config.toml
n_layer = 9
d_model = 256
activation = "tanh_gelu"
norm = "layernorm"
tie_embeddings = false
init_std_qkv = 0.0177
init_std_up = 0.0177
optimizer = "soap_variant"
beta1 = 0.95
weight_decay = 0.0
grad_clip = 1.0
decay_fraction = 0.654
decay_shape = "cos"
Each number is 50 + 15 x the weight over its row's rms, rounded and kept within 0 to 99. Layers, rows and columns count from 0. The size before them is the row's rms in percent of the matrix's.

# layer 4 attention query, 256x256, rms 0.458, rows 109-163, columns 128-255
104:55 66 72 63 25 64 77 46 49 66 67 16 42 25 44 56 77 47 81 49 48 21 68 55 46 78 30 74 62 80 64 42 42 54 54 80 45 48 42 54 42 38 58 41 54 59 57 51 48 78 68 57 70 35 32 47 62 60 45 51 34 58 40 31 19 49 38 42 38 12 45 41 42 36 64 34 69 42 53 78 42 45 44 45 24 43 53 34 37 56 57 42 33 58 64 50 71 65 45 56 65 84 53 78 55 50 36 55 00 52 55 49 49 55 26 31 58 49 49 56 57 44 44 45 32 41 47 59
104:66 37 47 34 67 76 60 56 36 33 60 27 42 72 33 13 51 45 47 32 50 61 31 76 60 43 37 44 68 46 25 32 11 48 69 45 17 54 43 53 49 56 64 47 34 44 52 56 64 70 37 49 39 64 62 39 62 51 26 91 48 89 54 30 62 61 54 47 49 49 78 54 61 35 86 46 53 54 63 52 76 57 44 52 37 68 51 36 58 55 65 65 73 27 59 42 23 40 87 45 47 39 51 26 71 65 21 70 66 88 41 40 61 63 42 61 21 17 44 59 51 68 65 61 31 50 47 44
094:57 57 61 57 50 44 38 48 29 68 55 39 60 77 29 42 76 72 27 69 57 36 63 48 53 17 22 51 49 31 40 61 70 16 38 36 48 53 34 58 36 68 60 61 57 72 63 80 64 24 64 61 49 73 58 65 57 33 33 28 39 59 57 54 55 57 39 50 41 57 60 48 45 60 75 33 27 26 82 60 66 38 41 31 59 72 55 43 46 50 40 39 12 23 38 42 62 41 39 72 61 26 41 35 46 64 31 65 72 59 35 57 63 47 64 37 78 28 26 37 76 38 66 39 57 41 33 57
108:41 55 73 48 52 48 57 45 72 78 43 15 33 45 53 38 58 40 60 42 66 48 66 50 45 85 57 50 85 30 53 70 59 28 38 56 58 62 35 54 64 58 57 44 76 57 23 44 63 69 50 47 40 28 40 46 33 27 66 76 55 48 63 61 77 38 50 72 46 42 52 74 39 49 22 45 65 55 56 76 66 26 60 35 40 46 51 49 46 41 66 23 28 46 61 20 80 40 47 42 46 57 49 47 39 48 48 64 47 37 75 36 49 49 57 39 58 35 50 44 07 55 27 57 34 52 45 53
097:40 52 39 38 37 19 78 46 37 54 42 50 53 39 51 38 50 42 51 45 87 47 34 45 43 66 24 53 50 45 42 21 51 44 74 47 64 38 34 72 43 48 60 40 17 55 74 64 31 29 42 49 48 50 39 45 34 44 47 37 28 31 65 64 72 81 34 36 30 27 50 46 54 48 38 63 52 65 61 52 32 46 50 42 59 52 43 44 49 54 79 57 67 43 40 59 26 49 28 75 70 35 34 63 56 71 39 43 61 78 47 77 67 60 66 46 47 55 76 46 37 30 47 60 67 48 12 30
104:47 52 62 37 43 57 38 67 40 67 72 53 38 59 43 57 28 35 25 25 48 29 38 64 64 36 47 59 58 48 67 53 51 70 69 44 23 23 54 28 62 46 44 68 63 34 78 72 61 49 35 43 46 58 41 57 45 48 49 49 40 69 53 36 66 56 53 51 49 39 53 62 41 33 56 61 57 68 77 18 61 66 55 24 25 63 25 52 39 34 55 74 37 28 22 55 45 73 48 59 55 71 53 54 57 59 35 53 47 63 56 81 65 48 40 76 68 42 50 45 68 38 25 49 59 47 68 34
098:46 55 73 52 56 50 24 69 32 28 40 63 29 67 34 66 40 45 54 48 66 36 99 55 63 43 58 44 78 60 69 54 31 43 39 73 43 56 69 80 52 46 28 74 70 48 27 43 64 52 64 58 72 22 40 38 33 59 44 76 27 38 70 38 22 45 51 38 44 60 58 60 54 50 27 51 56 72 50 52 38 38 50 44 64 44 82 41 43 27 58 49 70 76 67 58 66 43 24 35 57 42 37 58 62 69 30 32 60 44 53 29 36 45 28 58 52 22 69 67 70 44 52 48 51 45 57 87
119:64 27 39 31 50 42 67 67 39 55 40 50 18 46 54 47 56 79 57 60 63 61 63 60 48 60 58 51 36 13 35 47 46 59 59 36 51 60 57 43 40 29 71 85 44 50 74 89 59 34 42 42 40 51 71 49 61 48 39 33 61 71 43 66 72 50 18 14 62 42 67 38 68 51 58 38 48 53 45 48 53 28 46 23 72 51 57 32 88 52 70 43 83 34 54 66 38 46 80 57 31 24 50 56 50 45 44 39 49 42 24 56 76 42 39 71 46 53 57 49 59 50 47 39 49 53 46 41
089:72 46 49 62 55 61 48 27 59 48 35 55 26 27 59 37 39 57 42 44 56 58 55 55 25 73 46 55 83 69 22 48 45 36 24 52 34 49 40 84 67 59 37 50 77 41 52 40 51 50 40 32 57 58 42 36 58 51 44 34 59 48 51 50 72 13 51 36 33 51 83 57 41 26 54 48 71 60 46 66 26 67 32 56 56 57 56 87 48 36 40 42 43 51 50 58 60 45 28 55 62 48 36 63 55 49 64 46 42 49 69 09 38 53 84 62 51 37 57 68 32 25 25 30 24 38 50 58
093:51 76 73 34 58 36 39 38 58 35 32 36 35 46 64 58 44 54 82 47 39 59 18 52 75 39 46 57 05 60 66 77 45 54 64 60 70 54 58 39 70 32 29 45 38 49 32 73 52 24 83 40 04 64 48 53 31 41 37 60 34 49 23 49 67 58 48 49 70 54 68 66 41 75 43 34 55 34 52 78 52 60 37 45 58 36 57 32 84 29 55 36 67 32 51 52 53 69 35 46 55 54 50 92 27 55 73 36 61 48 39 50 19 56 53 48 47 65 67 77 60 49 55 64 34 61 39 71
100:68 62 58 98 62 60 42 43 41 67 64 40 65 31 37 73 43 51 77 31 62 68 55 42 33 69 37 58 56 45 36 54 56 51 74 68 43 63 75 55 62 68 30 51 44 70 38 37 47 61 62 72 49 38 19 27 82 36 36 68 70 64 39 33 64 41 48 51 76 40 56 73 45 42 60 25 63 38 54 50 70 47 44 44 51 70 36 56 48 41 48 50 39 68 46 42 51 51 42 41 30 37 72 63 52 32 34 69 51 43 30 34 56 75 58 58 47 44 45 42 54 34 57 17 43 37 41 56
098:71 39 30 37 58 57 53 66 72 50 68 43 35 61 39 41 51 40 53 53 70 29 54 67 55 25 79 36 09 47 65 44 31 52 55 50 41 55 35 33 39 45 63 77 64 47 32 52 58 42 40 48 37 57 70 40 57 43 38 19 76 58 47 41 65 45 37 47 39 44 21 42 61 65 55 65 36 53 48 57 44 91 49 77 57 60 54 36 52 47 78 48 96 58 43 61 58 43 32 48 50 68 64 43 47 61 41 58 41 51 34 41 63 60 38 52 32 70 48 28 71 57 86 54 57 67 35 40
100:45 53 49 72 47 66 39 67 39 64 69 63 56 41 39 62 24 48 61 26 31 52 30 41 40 57 59 57 66 44 41 45 28 52 50 50 41 47 43 68 31 42 58 28 69 37 23 39 69 62 51 50 44 38 37 55 55 62 38 45 68 19 62 71 36 65 52 48 61 62 56 42 33 39 56 27 58 84 31 59 32 53 60 34 44 32 36 54 72 44 54 49 35 65 28 37 61 67 71 40 34 36 64 55 56 51 62 44 44 47 39 54 56 62 49 46 76 35 44 80 36 53 29 71 40 24 78 64
105:56 34 32 54 31 43 44 55 29 48 61 45 26 34 49 32 39 39 41 38 42 48 48 52 46 46 43 57 68 28 49 53 68 40 69 27 77 38 39 52 38 53 33 94 40 18 53 56 49 52 49 32 66 57 55 54 72 64 71 58 45 45 44 51 70 55 40 11 15 65 28 52 46 31 41 70 03 44 48 57 41 19 50 48 49 44 52 74 36 60 73 61 61 30 59 72 41 46 59 58 50 74 67 50 49 69 58 61 83 45 35 35 90 37 33 33 29 61 72 51 49 86 44 35 73 66 33 34
092:54 58 54 53 28 56 34 62 65 66 56 56 60 66 53 41 87 64 30 35 29 35 39 38 55 71 48 42 28 19 55 68 47 46 96 19 19 42 58 27 62 38 55 48 62 51 69 46 51 43 50 47 77 61 58 29 46 24 53 47 78 50 16 18 42 38 63 35 45 62 67 42 44 52 20 61 51 95 52 52 75 60 62 46 56 78 57 32 59 44 55 45 53 44 53 49 55 50 54 47 41 49 42 20 44 72 87 50 34 68 49 76 64 52 08 52 53 42 41 44 71 69 32 54 36 55 68 21
089:27 46 66 49 54 32 29 50 67 59 63 58 44 47 59 48 24 58 60 66 61 32 92 31 45 58 50 66 60 65 30 19 40 42 41 85 36 73 39 50 37 45 60 61 56 81 44 52 38 50 51 52 29 45 68 34 65 27 56 80 63 55 59 36 45 21 19 29 21 54 56 54 58 53 45 48 45 27 57 33 49 27 60 32 55 36 53 29 56 31 38 30 62 63 59 61 54 71 50 36 50 56 30 64 28 64 72 37 80 56 46 53 52 60 34 59 45 26 54 54 90 75 16 55 59 67 52 52
100:45 40 45 39 53 32 56 54 58 30 36 57 47 53 71 47 35 38 49 20 54 43 67 45 44 49 67 52 13 49 44 55 63 49 56 28 78 72 65 35 49 68 53 55 45 50 39 48 58 74 54 50 36 16 75 41 54 47 73 42 27 61 34 60 51 41 52 31 34 65 28 26 81 44 42 65 52 48 59 44 49 48 46 60 45 43 51 68 61 44 30 59 77 21 65 40 47 54 40 47 59 44 42 99 35 52 69 52 69 50 43 85 57 57 26 34 47 61 50 57 31 38 74 69 30 75 60 51
096:47 65 45 48 28 53 38 47 60 33 34 45 46 71 45 71 20 58 32 49 27 50 31 36 20 36 65 38 83 26 26 29 59 47 42 71 41 56 47 73 24 39 47 35 31 58 36 41 53 51 59 67 71 74 53 52 81 68 57 64 45 37 69 44 56 44 59 66 60 37 42 34 52 65 62 45 56 42 47 32 76 53 55 31 56 48 47 39 64 40 23 53 49 84 42 51 57 46 63 59 61 67 40 54 87 50 44 40 49 54 79 38 38 35 35 48 63 45 59 47 39 49 08 43 58 57 44 28
092:27 36 47 46 30 72 53 53 48 87 57 47 58 50 31 37 55 82 29 38 46 74 42 54 54 59 35 48 69 45 49 60 29 65 45 44 57 49 59 59 62 73 28 53 52 52 41 46 67 48 46 62 36 59 50 28 34 48 47 61 44 26 52 31 41 64 63 42 58 54 28 25 69 54 89 33 47 66 60 65 57 65 45 47 52 34 42 44 47 36 38 35 56 77 56 52 31 57 46 62 55 36 30 57 68 74 52 53 31 47 44 31 32 48 76 45 51 72 17 48 43 35 70 66 79 60 51 70
103:75 70 55 50 41 38 51 27 44 42 59 58 28 65 21 56 62 36 34 18 57 30 48 58 45 75 48 71 56 51 38 15 29 69 75 43 70 59 52 47 48 41 68 43 22 58 43 48 43 35 34 34 26 58 68 78 30 52 19 53 27 59 58 39 21 63 57 19 79 70 47 56 49 47 43 55 58 39 52 56 83 41 61 37 38 39 53 60 67 58 40 45 56 49 54 68 50 34 42 82 65 54 51 75 30 40 64 65 58 64 60 26 49 61 46 60 61 43 48 40 60 48 62 29 74 40 11 55
093:38 42 27 33 41 63 28 53 77 17 43 40 63 58 63 57 64 48 45 51 51 22 51 47 31 81 66 57 43 26 76 57 36 29 36 72 52 43 11 82 65 54 36 84 26 48 36 51 58 42 64 24 55 66 37 58 51 38 54 62 60 51 43 52 23 21 65 71 16 38 62 52 69 71 45 53 41 69 73 52 50 29 48 61 52 46 59 26 39 34 40 38 57 47 22 63 76 54 86 61 50 81 27 63 37 45 50 42 54 38 27 70 57 48 34 63 32 38 33 45 40 51 44 43 53 42 28 54
097:33 65 52 38 49 49 41 36 60 51 28 57 49 38 64 59 58 69 40 53 65 65 68 76 28 51 45 50 55 66 49 44 69 36 19 29 80 55 35 59 69 58 33 81 33 49 75 37 45 37 50 29 43 57 59 36 38 75 47 43 64 45 66 30 22 27 48 48 38 60 51 41 49 35 59 47 26 68 84 53 17 44 58 54 58 36 51 45 33 47 51 65 35 50 05 73 48 52 40 58 67 53 59 60 53 59 62 68 53 70 45 64 76 68 56 49 55 53 54 37 61 59 58 42 54 70 48 42
103:51 39 44 41 55 48 14 64 59 46 37 59 48 31 30 67 16 56 49 50 55 44 45 40 69 48 42 47 39 75 43 49 50 44 30 40 33 56 46 22 44 50 39 54 76 63 42 46 26 50 41 73 64 61 36 47 33 31 48 48 45 57 57 54 86 03 25 62 50 45 38 66 34 53 24 53 45 60 44 70 55 37 43 27 37 73 70 31 55 77 40 61 84 46 44 50 64 28 52 60 65 66 38 50 62 36 27 40 52 58 36 59 41 57 62 47 68 73 09 80 65 54 31 49 51 60 43 68
099:63 57 63 47 46 47 53 62 65 24 30 61 54 41 40 56 28 60 62 65 62 54 29 60 25 39 43 59 07 37 25 74 54 13 58 49 51 50 69 39 74 71 56 56 62 48 64 53 65 28 83 36 32 51 41 57 47 77 65 64 64 84 49 51 45 42 78 49 62 19 43 17 71 59 31 48 41 22 05 51 61 56 58 66 39 42 55 40 37 45 39 48 65 30 55 68 67 25 62 39 51 70 31 37 40 67 64 59 60 47 45 45 72 34 85 23 57 73 58 69 55 62 24 29 34 15 57 68
092:70 47 17 58 46 35 58 39 60 48 66 66 55 60 43 09 60 57 48 38 51 58 31 60 64 42 43 41 50 59 57 47 64 61 45 44 42 63 35 79 42 51 37 41 22 67 55 59 20 27 59 28 43 61 64 22 22 49 50 61 55 60 70 66 50 47 50 62 58 79 43 55 38 51 34 71 32 41 44 63 49 38 31 37 54 47 51 50 45 56 41 49 87 62 56 30 67 29 34 71 54 26 65 40 17 58 63 39 58 50 77 82 70 66 34 44 46 60 43 52 23 29 52 59 35 77 53 59
099:43 55 24 27 21 70 41 54 26 75 40 45 25 60 47 61 05 27 42 36 49 47 53 43 57 40 23 48 65 66 31 52 50 59 54 38 46 24 47 46 51 70 65 60 50 56 55 55 38 27 89 72 38 60 40 51 42 76 49 63 36 43 59 26 47 62 40 34 38 57 49 41 35 44 49 47 20 25 54 38 46 40 44 55 68 49 33 51 75 47 68 61 52 57 81 61 46 63 35 36 42 81 28 58 73 45 48 38 60 47 55 49 68 55 70 28 62 51 72 78 68 46 74 56 68 51 60 65
100:72 54 63 62 55 24 56 64 17 57 27 46 40 63 75 67 21 83 35 39 38 26 49 39 51 49 45 76 49 55 34 41 26 61 46 55 55 50 73 61 24 56 56 69 68 57 60 25 38 47 37 45 39 62 46 57 28 59 40 45 83 60 50 77 53 63 70 48 33 75 49 43 64 45 53 29 85 59 56 42 46 42 55 52 68 35 00 69 59 64 55 56 34 83 26 52 60 48 67 64 66 28 79 52 71 40 65 54 80 76 72 48 54 59 70 70 43 22 42 48 80 42 48 59 61 44 45 46
104:55 40 54 21 56 54 66 67 42 52 42 68 59 37 44 39 60 31 53 63 41 54 72 17 39 17 56 65 53 40 52 68 60 58 20 80 31 32 21 50 21 44 72 59 37 48 43 47 71 46 26 26 58 49 51 38 64 44 49 30 68 34 30 45 42 68 51 51 62 45 23 36 49 53 50 47 61 40 41 45 57 31 39 55 77 72 77 53 40 30 68 68 75 76 56 48 23 05 22 46 49 43 44 61 54 61 58 55 50 54 55 57 52 49 43 70 36 72 63 60 64 44 52 84 33 62 34 66
096:43 49 39 43 30 60 56 46 60 74 68 47 61 49 47 63 70 69 48 62 30 30 60 57 63 62 26 63 87 60 50 57 54 52 42 48 54 52 42 38 55 59 71 43 34 50 32 41 22 38 45 19 30 56 76 56 78 37 39 51 52 42 52 22 37 62 36 17 72 53 65 28 02 49 34 58 58 19 58 61 52 54 52 52 46 55 18 53 46 66 46 49 44 55 66 62 36 50 66 50 57 55 53 71 36 51 56 39 42 51 49 41 22 48 35 50 28 63 72 57 69 54 56 67 46 35 61 61
109:54 55 25 39 16 83 42 34 59 32 38 59 52 46 86 58 43 77 41 42 40 66 46 54 62 47 49 33 48 44 26 63 48 72 63 58 41 37 33 52 53 46 58 56 13 47 59 38 56 39 32 43 63 53 33 54 50 43 59 55 37 46 31 50 77 72 30 54 68 43 47 35 46 42 34 59 39 38 55 62 73 62 64 52 52 39 50 52 44 74 67 58 40 40 47 35 29 42 66 63 52 49 55 51 56 45 57 44 25 67 37 42 48 37 39 56 58 64 33 15 08 67 63 35 62 47 58 54
116:49 35 39 39 40 37 56 52 60 51 40 66 55 51 27 40 45 71 52 70 76 65 29 51 34 55 29 41 76 48 58 32 81 38 35 42 83 69 77 61 62 55 25 28 36 37 36 42 62 50 35 46 61 48 48 56 42 43 52 53 62 54 35 69 53 52 49 33 45 63 27 50 30 64 44 32 61 27 67 63 65 52 59 65 36 46 39 52 39 64 49 40 37 44 42 58 63 66 47 63 58 50 36 51 73 38 61 43 60 35 55 07 35 32 22 66 43 87 40 30 50 65 45 37 40 38 79 63
098:68 64 57 54 65 44 58 51 63 32 69 64 50 52 76 73 62 35 42 39 53 43 34 55 70 65 32 41 56 37 72 44 37 40 71 71 24 52 60 24 58 60 41 33 69 46 27 47 59 42 41 39 70 53 81 57 67 53 63 39 59 61 40 54 58 45 58 67 61 69 73 61 91 69 34 34 49 61 35 72 65 29 63 47 42 44 30 47 41 40 40 58 48 80 49 51 60 43 63 44 64 35 75 73 40 10 71 14 57 61 63 55 34 18 86 50 62 59 61 57 16 37 56 35 53 55 62 40
105:58 89 59 44 09 38 47 35 75 53 65 34 58 44 38 57 53 61 64 39 30 66 70 55 47 60 30 46 91 52 51 44 56 65 48 45 45 37 53 74 48 56 64 52 46 50 25 34 54 66 41 31 58 36 66 51 68 53 65 41 49 44 43 42 46 39 40 57 64 44 58 40 54 34 32 38 45 65 61 25 43 36 59 41 21 33 41 48 35 48 68 36 40 64 53 31 69 73 69 29 48 23 35 40 34 45 55 38 76 39 21 09 46 65 42 39 69 35 39 74 65 38 36 51 32 54 61 46
101:33 78 40 44 49 70 45 59 57 48 31 62 49 57 38 59 41 59 55 65 45 44 44 28 40 62 40 60 31 63 48 55 81 52 56 48 53 55 32 48 56 35 33 48 69 49 39 51 31 45 44 47 21 42 48 86 65 55 85 41 48 43 79 48 41 43 52 68 45 53 41 71 30 26 43 50 60 50 45 55 74 62 59 61 65 44 63 35 56 67 60 38 41 36 27 36 54 67 36 58 67 43 68 56 45 80 66 63 90 53 61 55 46 62 39 55 55 86 23 51 92 69 63 41 42 67 19 26
107:45 51 69 52 38 31 51 50 45 69 67 37 62 43 53 30 56 68 54 37 56 48 46 35 40 67 31 57 43 61 76 52 61 29 54 37 30 76 73 68 54 50 62 32 51 68 42 52 53 65 48 37 44 63 57 56 32 53 41 31 63 40 42 61 33 50 56 40 66 58 62 52 72 93 69 40 52 33 47 54 36 33 43 50 30 36 69 50 42 57 23 44 50 78 30 74 43 37 63 60 41 54 73 38 62 56 47 38 67 47 61 41 51 51 56 83 72 80 43 44 31 66 66 25 31 35 53 64
099:66 76 24 39 68 47 42 41 58 59 59 73 21 23 44 41 41 42 22 48 64 55 47 52 29 54 28 80 50 71 54 53 71 22 52 39 75 60 79 57 79 39 48 12 34 64 59 44 50 29 34 41 58 18 35 55 65 63 78 73 54 66 42 65 56 46 71 24 31 47 54 73 44 44 47 46 66 62 53 71 63 21 39 57 86 29 68 48 51 61 42 38 42 56 44 38 28 67 63 32 72 28 57 57 44 32 44 38 63 60 46 72 59 30 63 70 57 60 37 63 40 56 40 51 55 69 52 56
101:47 55 40 46 48 68 72 47 36 44 52 39 33 67 51 50 32 27 60 46 57 22 50 54 51 49 46 24 42 64 68 59 61 31 70 44 65 34 62 52 53 00 46 19 53 49 59 41 46 26 49 57 62 79 39 53 41 27 56 37 33 64 67 41 26 55 48 38 44 31 38 47 45 67 40 78 43 39 33 45 44 38 61 43 13 66 55 65 82 62 24 58 63 23 43 37 34 57 68 57 28 46 54 57 64 54 36 30 56 62 39 49 30 64 24 32 75 79 81 52 42 68 62 72 87 45 60 36
105:44 48 44 46 82 41 44 39 60 28 57 62 34 25 51 67 28 59 34 50 54 51 57 36 33 44 51 45 62 44 70 55 62 55 29 63 68 44 50 59 45 36 58 47 61 32 08 60 43 25 33 34 58 55 42 60 48 63 61 35 51 44 56 50 53 44 63 55 41 25 41 42 47 46 49 71 50 60 52 57 45 24 45 51 49 64 41 43 48 51 33 45 62 33 27 65 37 48 62 64 42 24 60 40 33 47 58 50 77 26 60 38 44 30 53 48 59 85 53 30 46 56 61 48 63 54 58 67
106:42 05 45 45 51 18 76 59 39 58 37 50 59 51 70 37 43 48 45 30 44 31 65 46 50 17 83 65 50 62 77 28 06 39 59 78 57 48 45 48 45 77 42 66 51 46 45 71 32 49 53 30 57 63 39 24 48 71 50 24 46 44 43 48 53 46 71 24 64 40 69 67 48 68 73 48 39 50 34 43 12 60 50 77 60 56 49 40 66 35 54 59 66 15 77 26 58 26 32 60 46 46 31 29 40 66 39 40 31 41 47 66 26 75 50 41 54 53 32 71 66 28 43 59 19 52 50 27
097:35 34 45 53 42 23 52 49 55 53 54 49 27 51 57 62 76 35 49 22 68 58 64 57 72 67 42 56 66 45 17 68 26 23 22 30 39 61 44 23 70 49 57 71 19 53 27 51 41 25 45 53 40 72 56 47 64 54 56 50 71 46 57 54 31 36 44 45 49 59 29 56 56 66 35 63 41 74 43 82 51 13 56 74 60 28 45 37 55 21 53 47 61 69 53 47 41 64 78 39 36 44 45 59 57 40 49 63 32 39 27 65 38 51 54 47 42 47 14 26 47 56 46 41 74 48 57 78
096:53 61 44 71 47 66 66 60 25 61 64 56 85 52 76 65 52 50 60 65 34 70 56 30 47 66 35 36 37 47 52 48 41 47 28 44 68 39 45 56 48 35 55 69 44 50 52 60 54 57 39 56 64 55 69 16 63 54 33 62 76 52 60 32 18 20 58 73 73 56 42 65 57 31 55 41 50 52 36 35 46 54 42 83 45 35 40 35 15 33 53 49 31 62 52 19 64 13 27 52 62 56 65 44 23 38 50 87 30 75 34 32 65 47 48 08 56 59 69 44 40 45 80 79 49 59 56 69
100:68 51 48 66 15 27 58 40 71 43 41 38 29 58 57 56 56 62 41 64 79 48 60 70 30 44 41 38 53 65 47 44 47 48 31 42 47 43 24 66 62 55 41 38 90 51 46 61 08 47 32 51 42 38 38 61 61 72 44 46 68 44 49 41 62 67 45 43 58 48 22 55 57 62 53 20 33 57 52 50 70 58 63 51 83 30 69 22 53 61 38 39 46 39 44 43 69 54 52 65 37 42 67 45 47 12 25 42 64 76 61 45 33 31 20 52 52 55 62 32 50 48 63 50 32 74 11 34
100:73 68 61 16 30 61 74 29 57 40 53 50 58 32 63 36 54 12 40 48 45 67 46 53 64 23 41 46 36 73 43 45 52 43 38 60 40 15 37 62 48 55 48 60 62 39 39 49 55 30 24 42 78 40 56 59 28 61 63 33 78 56 55 52 62 29 37 64 56 24 56 39 32 23 27 65 25 42 65 65 35 42 38 67 48 84 58 41 55 61 46 59 83 53 29 47 33 69 45 42 45 43 51 44 41 20 35 28 64 45 63 66 45 58 46 40 33 63 49 69 56 68 41 47 51 51 54 44
101:65 65 49 37 66 55 60 45 41 76 62 39 38 31 53 39 55 64 80 48 45 68 71 47 39 21 86 55 51 38 52 61 49 47 21 46 42 40 67 41 61 40 48 37 49 54 58 33 50 56 38 24 79 49 72 27 66 57 63 59 34 34 53 56 54 55 94 25 58 43 75 66 39 32 46 46 60 34 41 53 18 38 61 47 30 85 37 13 64 59 34 32 64 31 57 40 37 59 32 54 54 28 68 75 53 53 76 32 45 68 54 24 54 53 40 53 54 50 33 70 40 56 68 79 43 43 52 63
101:40 58 54 72 53 74 68 49 35 35 24 49 23 28 50 61 74 71 41 68 39 52 51 55 39 32 58 39 47 55 80 57 54 71 41 64 39 57 66 70 37 38 44 53 52 66 61 38 79 33 75 54 78 47 38 25 31 24 45 50 45 35 41 54 50 37 62 42 60 78 85 35 72 63 41 66 50 80 62 45 16 49 49 38 53 47 50 51 45 55 54 55 49 56 53 63 63 53 51 47 63 54 40 49 60 71 56 46 36 66 84 32 72 20 30 58 56 24 25 48 41 61 52 32 22 44 77 50
099:32 50 18 19 43 58 54 35 67 16 38 35 60 51 63 61 48 38 57 89 83 27 29 51 51 39 53 45 57 26 48 68 28 55 49 50 78 69 53 43 68 51 57 48 53 62 66 46 18 18 41 73 54 49 40 55 59 50 17 25 44 32 46 38 65 47 46 67 64 53 28 47 43 59 69 79 62 59 66 41 51 82 66 68 49 48 75 37 74 69 51 47 64 28 28 48 59 35 29 58 64 55 55 59 34 54 44 39 50 52 48 70 24 41 58 54 42 48 49 59 54 23 49 60 55 63 48 17
105:65 45 57 65 02 46 74 58 57 54 45 72 81 34 54 58 47 43 62 68 45 60 37 42 26 54 46 26 51 54 34 56 51 49 33 59 32 54 54 67 54 56 56 53 31 62 48 35 51 60 39 38 53 48 41 58 46 52 49 65 41 54 40 73 47 28 56 30 51 73 68 81 70 53 40 63 53 59 80 39 36 47 66 52 48 48 60 78 68 52 73 41 48 68 62 59 54 83 38 52 49 35 44 47 68 54 28 55 39 38 52 31 57 58 87 56 41 63 33 47 30 53 73 22 56 11 10 58
102:54 38 63 83 55 62 58 36 40 55 35 48 59 43 54 47 36 57 23 67 33 28 33 47 32 48 41 72 63 59 66 42 68 45 54 37 46 58 41 47 53 39 50 62 45 41 57 41 48 61 42 28 48 52 55 42 42 40 46 63 43 47 37 31 34 68 68 66 53 53 47 49 37 58 41 56 44 22 57 45 62 36 49 37 54 37 56 14 52 24 72 56 23 20 36 34 48 65 74 62 33 52 46 34 46 71 43 68 33 57 49 58 30 44 39 43 38 55 50 59 52 58 41 46 38 67 52 57
102:30 64 65 48 68 55 61 53 22 52 32 78 46 58 50 47 48 38 20 44 41 60 40 47 85 50 59 21 41 44 39 66 29 61 54 69 47 26 32 52 65 57 67 33 35 57 51 64 58 99 48 59 45 40 49 64 71 42 55 41 47 50 55 29 48 56 89 57 42 55 49 54 32 51 59 37 13 54 32 56 38 72 46 41 47 58 11 30 48 17 42 55 50 36 42 57 63 37 59 51 32 38 47 21 45 65 81 32 45 38 54 22 40 50 55 35 54 50 62 46 61 49 54 43 62 38 29 55
113:65 58 36 56 94 34 44 42 38 50 46 49 47 35 54 51 49 38 61 61 24 71 63 31 48 71 54 42 68 37 67 65 16 41 66 25 36 36 25 50 56 36 37 57 56 55 68 60 38 20 65 42 48 50 35 60 40 48 31 18 53 21 74 50 92 43 46 62 51 44 44 44 37 52 71 28 39 62 18 45 47 53 38 56 29 46 81 18 60 42 49 54 43 36 54 55 45 40 47 46 46 55 55 49 49 66 47 39 39 40 55 51 59 65 74 65 45 32 58 46 69 13 76 60 67 28 38 90
098:65 43 73 61 29 35 59 48 47 62 52 41 46 44 63 49 62 47 36 25 57 62 22 73 10 41 32 44 39 39 48 38 46 48 34 73 44 42 00 27 49 79 73 36 74 66 50 39 49 65 38 60 38 27 65 50 50 60 68 46 38 50 53 81 38 54 32 51 32 60 74 49 52 49 86 70 42 45 54 52 22 53 31 73 36 49 61 38 65 42 43 44 66 53 71 46 45 40 45 53 46 81 18 49 60 46 48 38 75 78 37 37 41 32 52 46 57 45 67 34 60 59 28 26 64 41 54 63
095:59 61 49 64 59 53 61 48 54 54 55 70 45 46 06 56 32 42 45 55 64 49 55 29 44 33 33 44 36 51 37 41 38 12 40 57 63 35 55 87 53 53 32 56 44 59 35 37 44 67 14 75 40 65 39 64 44 55 68 39 56 15 78 77 41 61 61 39 67 68 31 38 51 46 52 75 67 41 44 55 42 41 57 47 56 44 83 26 36 66 42 74 25 57 52 63 15 56 33 66 24 66 75 51 65 64 66 71 57 31 37 59 67 33 30 17 42 50 23 29 58 45 50 54 48 58 48 76
095:11 40 39 42 39 60 60 21 59 81 55 53 73 27 62 06 61 31 54 69 53 38 45 75 34 33 50 61 62 44 41 69 35 52 45 66 65 52 46 36 23 40 39 32 47 54 32 33 91 66 48 77 49 40 57 54 46 44 75 53 78 39 42 45 39 54 58 42 47 53 42 63 47 63 73 21 44 61 69 77 68 25 56 26 29 39 77 54 61 52 60 22 25 41 58 29 58 42 24 32 37 66 17 41 55 54 41 42 60 21 45 50 42 46 32 68 52 55 52 45 71 61 50 49 34 61 53 52
101:59 56 74 31 54 36 20 53 65 73 44 66 65 59 21 30 45 35 44 56 25 71 32 67 33 30 36 52 31 18 36 33 47 51 52 56 43 40 59 34 94 73 28 42 63 76 23 32 68 49 55 61 44 63 51 75 39 52 13 42 65 35 37 59 55 63 44 60 65 46 53 51 40 36 48 60 51 45 49 61 78 27 27 40 49 37 42 55 44 33 66 25 45 48 61 57 46 48 44 40 37 51 53 40 67 35 38 69 37 48 39 29 46 60 46 63 71 47 50 61 73 67 27 44 25 28 46 49
106:36 51 52 42 68 69 78 44 34 50 69 59 30 60 33 43 66 27 58 40 38 36 53 71 43 46 40 48 56 51 21 68 30 50 72 79 81 22 34 20 59 46 47 52 47 47 52 59 52 42 68 36 80 42 31 50 32 38 32 43 59 45 48 50 46 52 35 57 37 68 57 47 44 36 46 51 51 54 28 16 53 73 53 57 69 61 32 65 20 51 51 52 24 28 85 62 50 23 49 36 45 59 59 59 74 38 64 63 54 64 52 58 44 38 74 39 46 44 50 63 44 45 62 70 55 64 58 49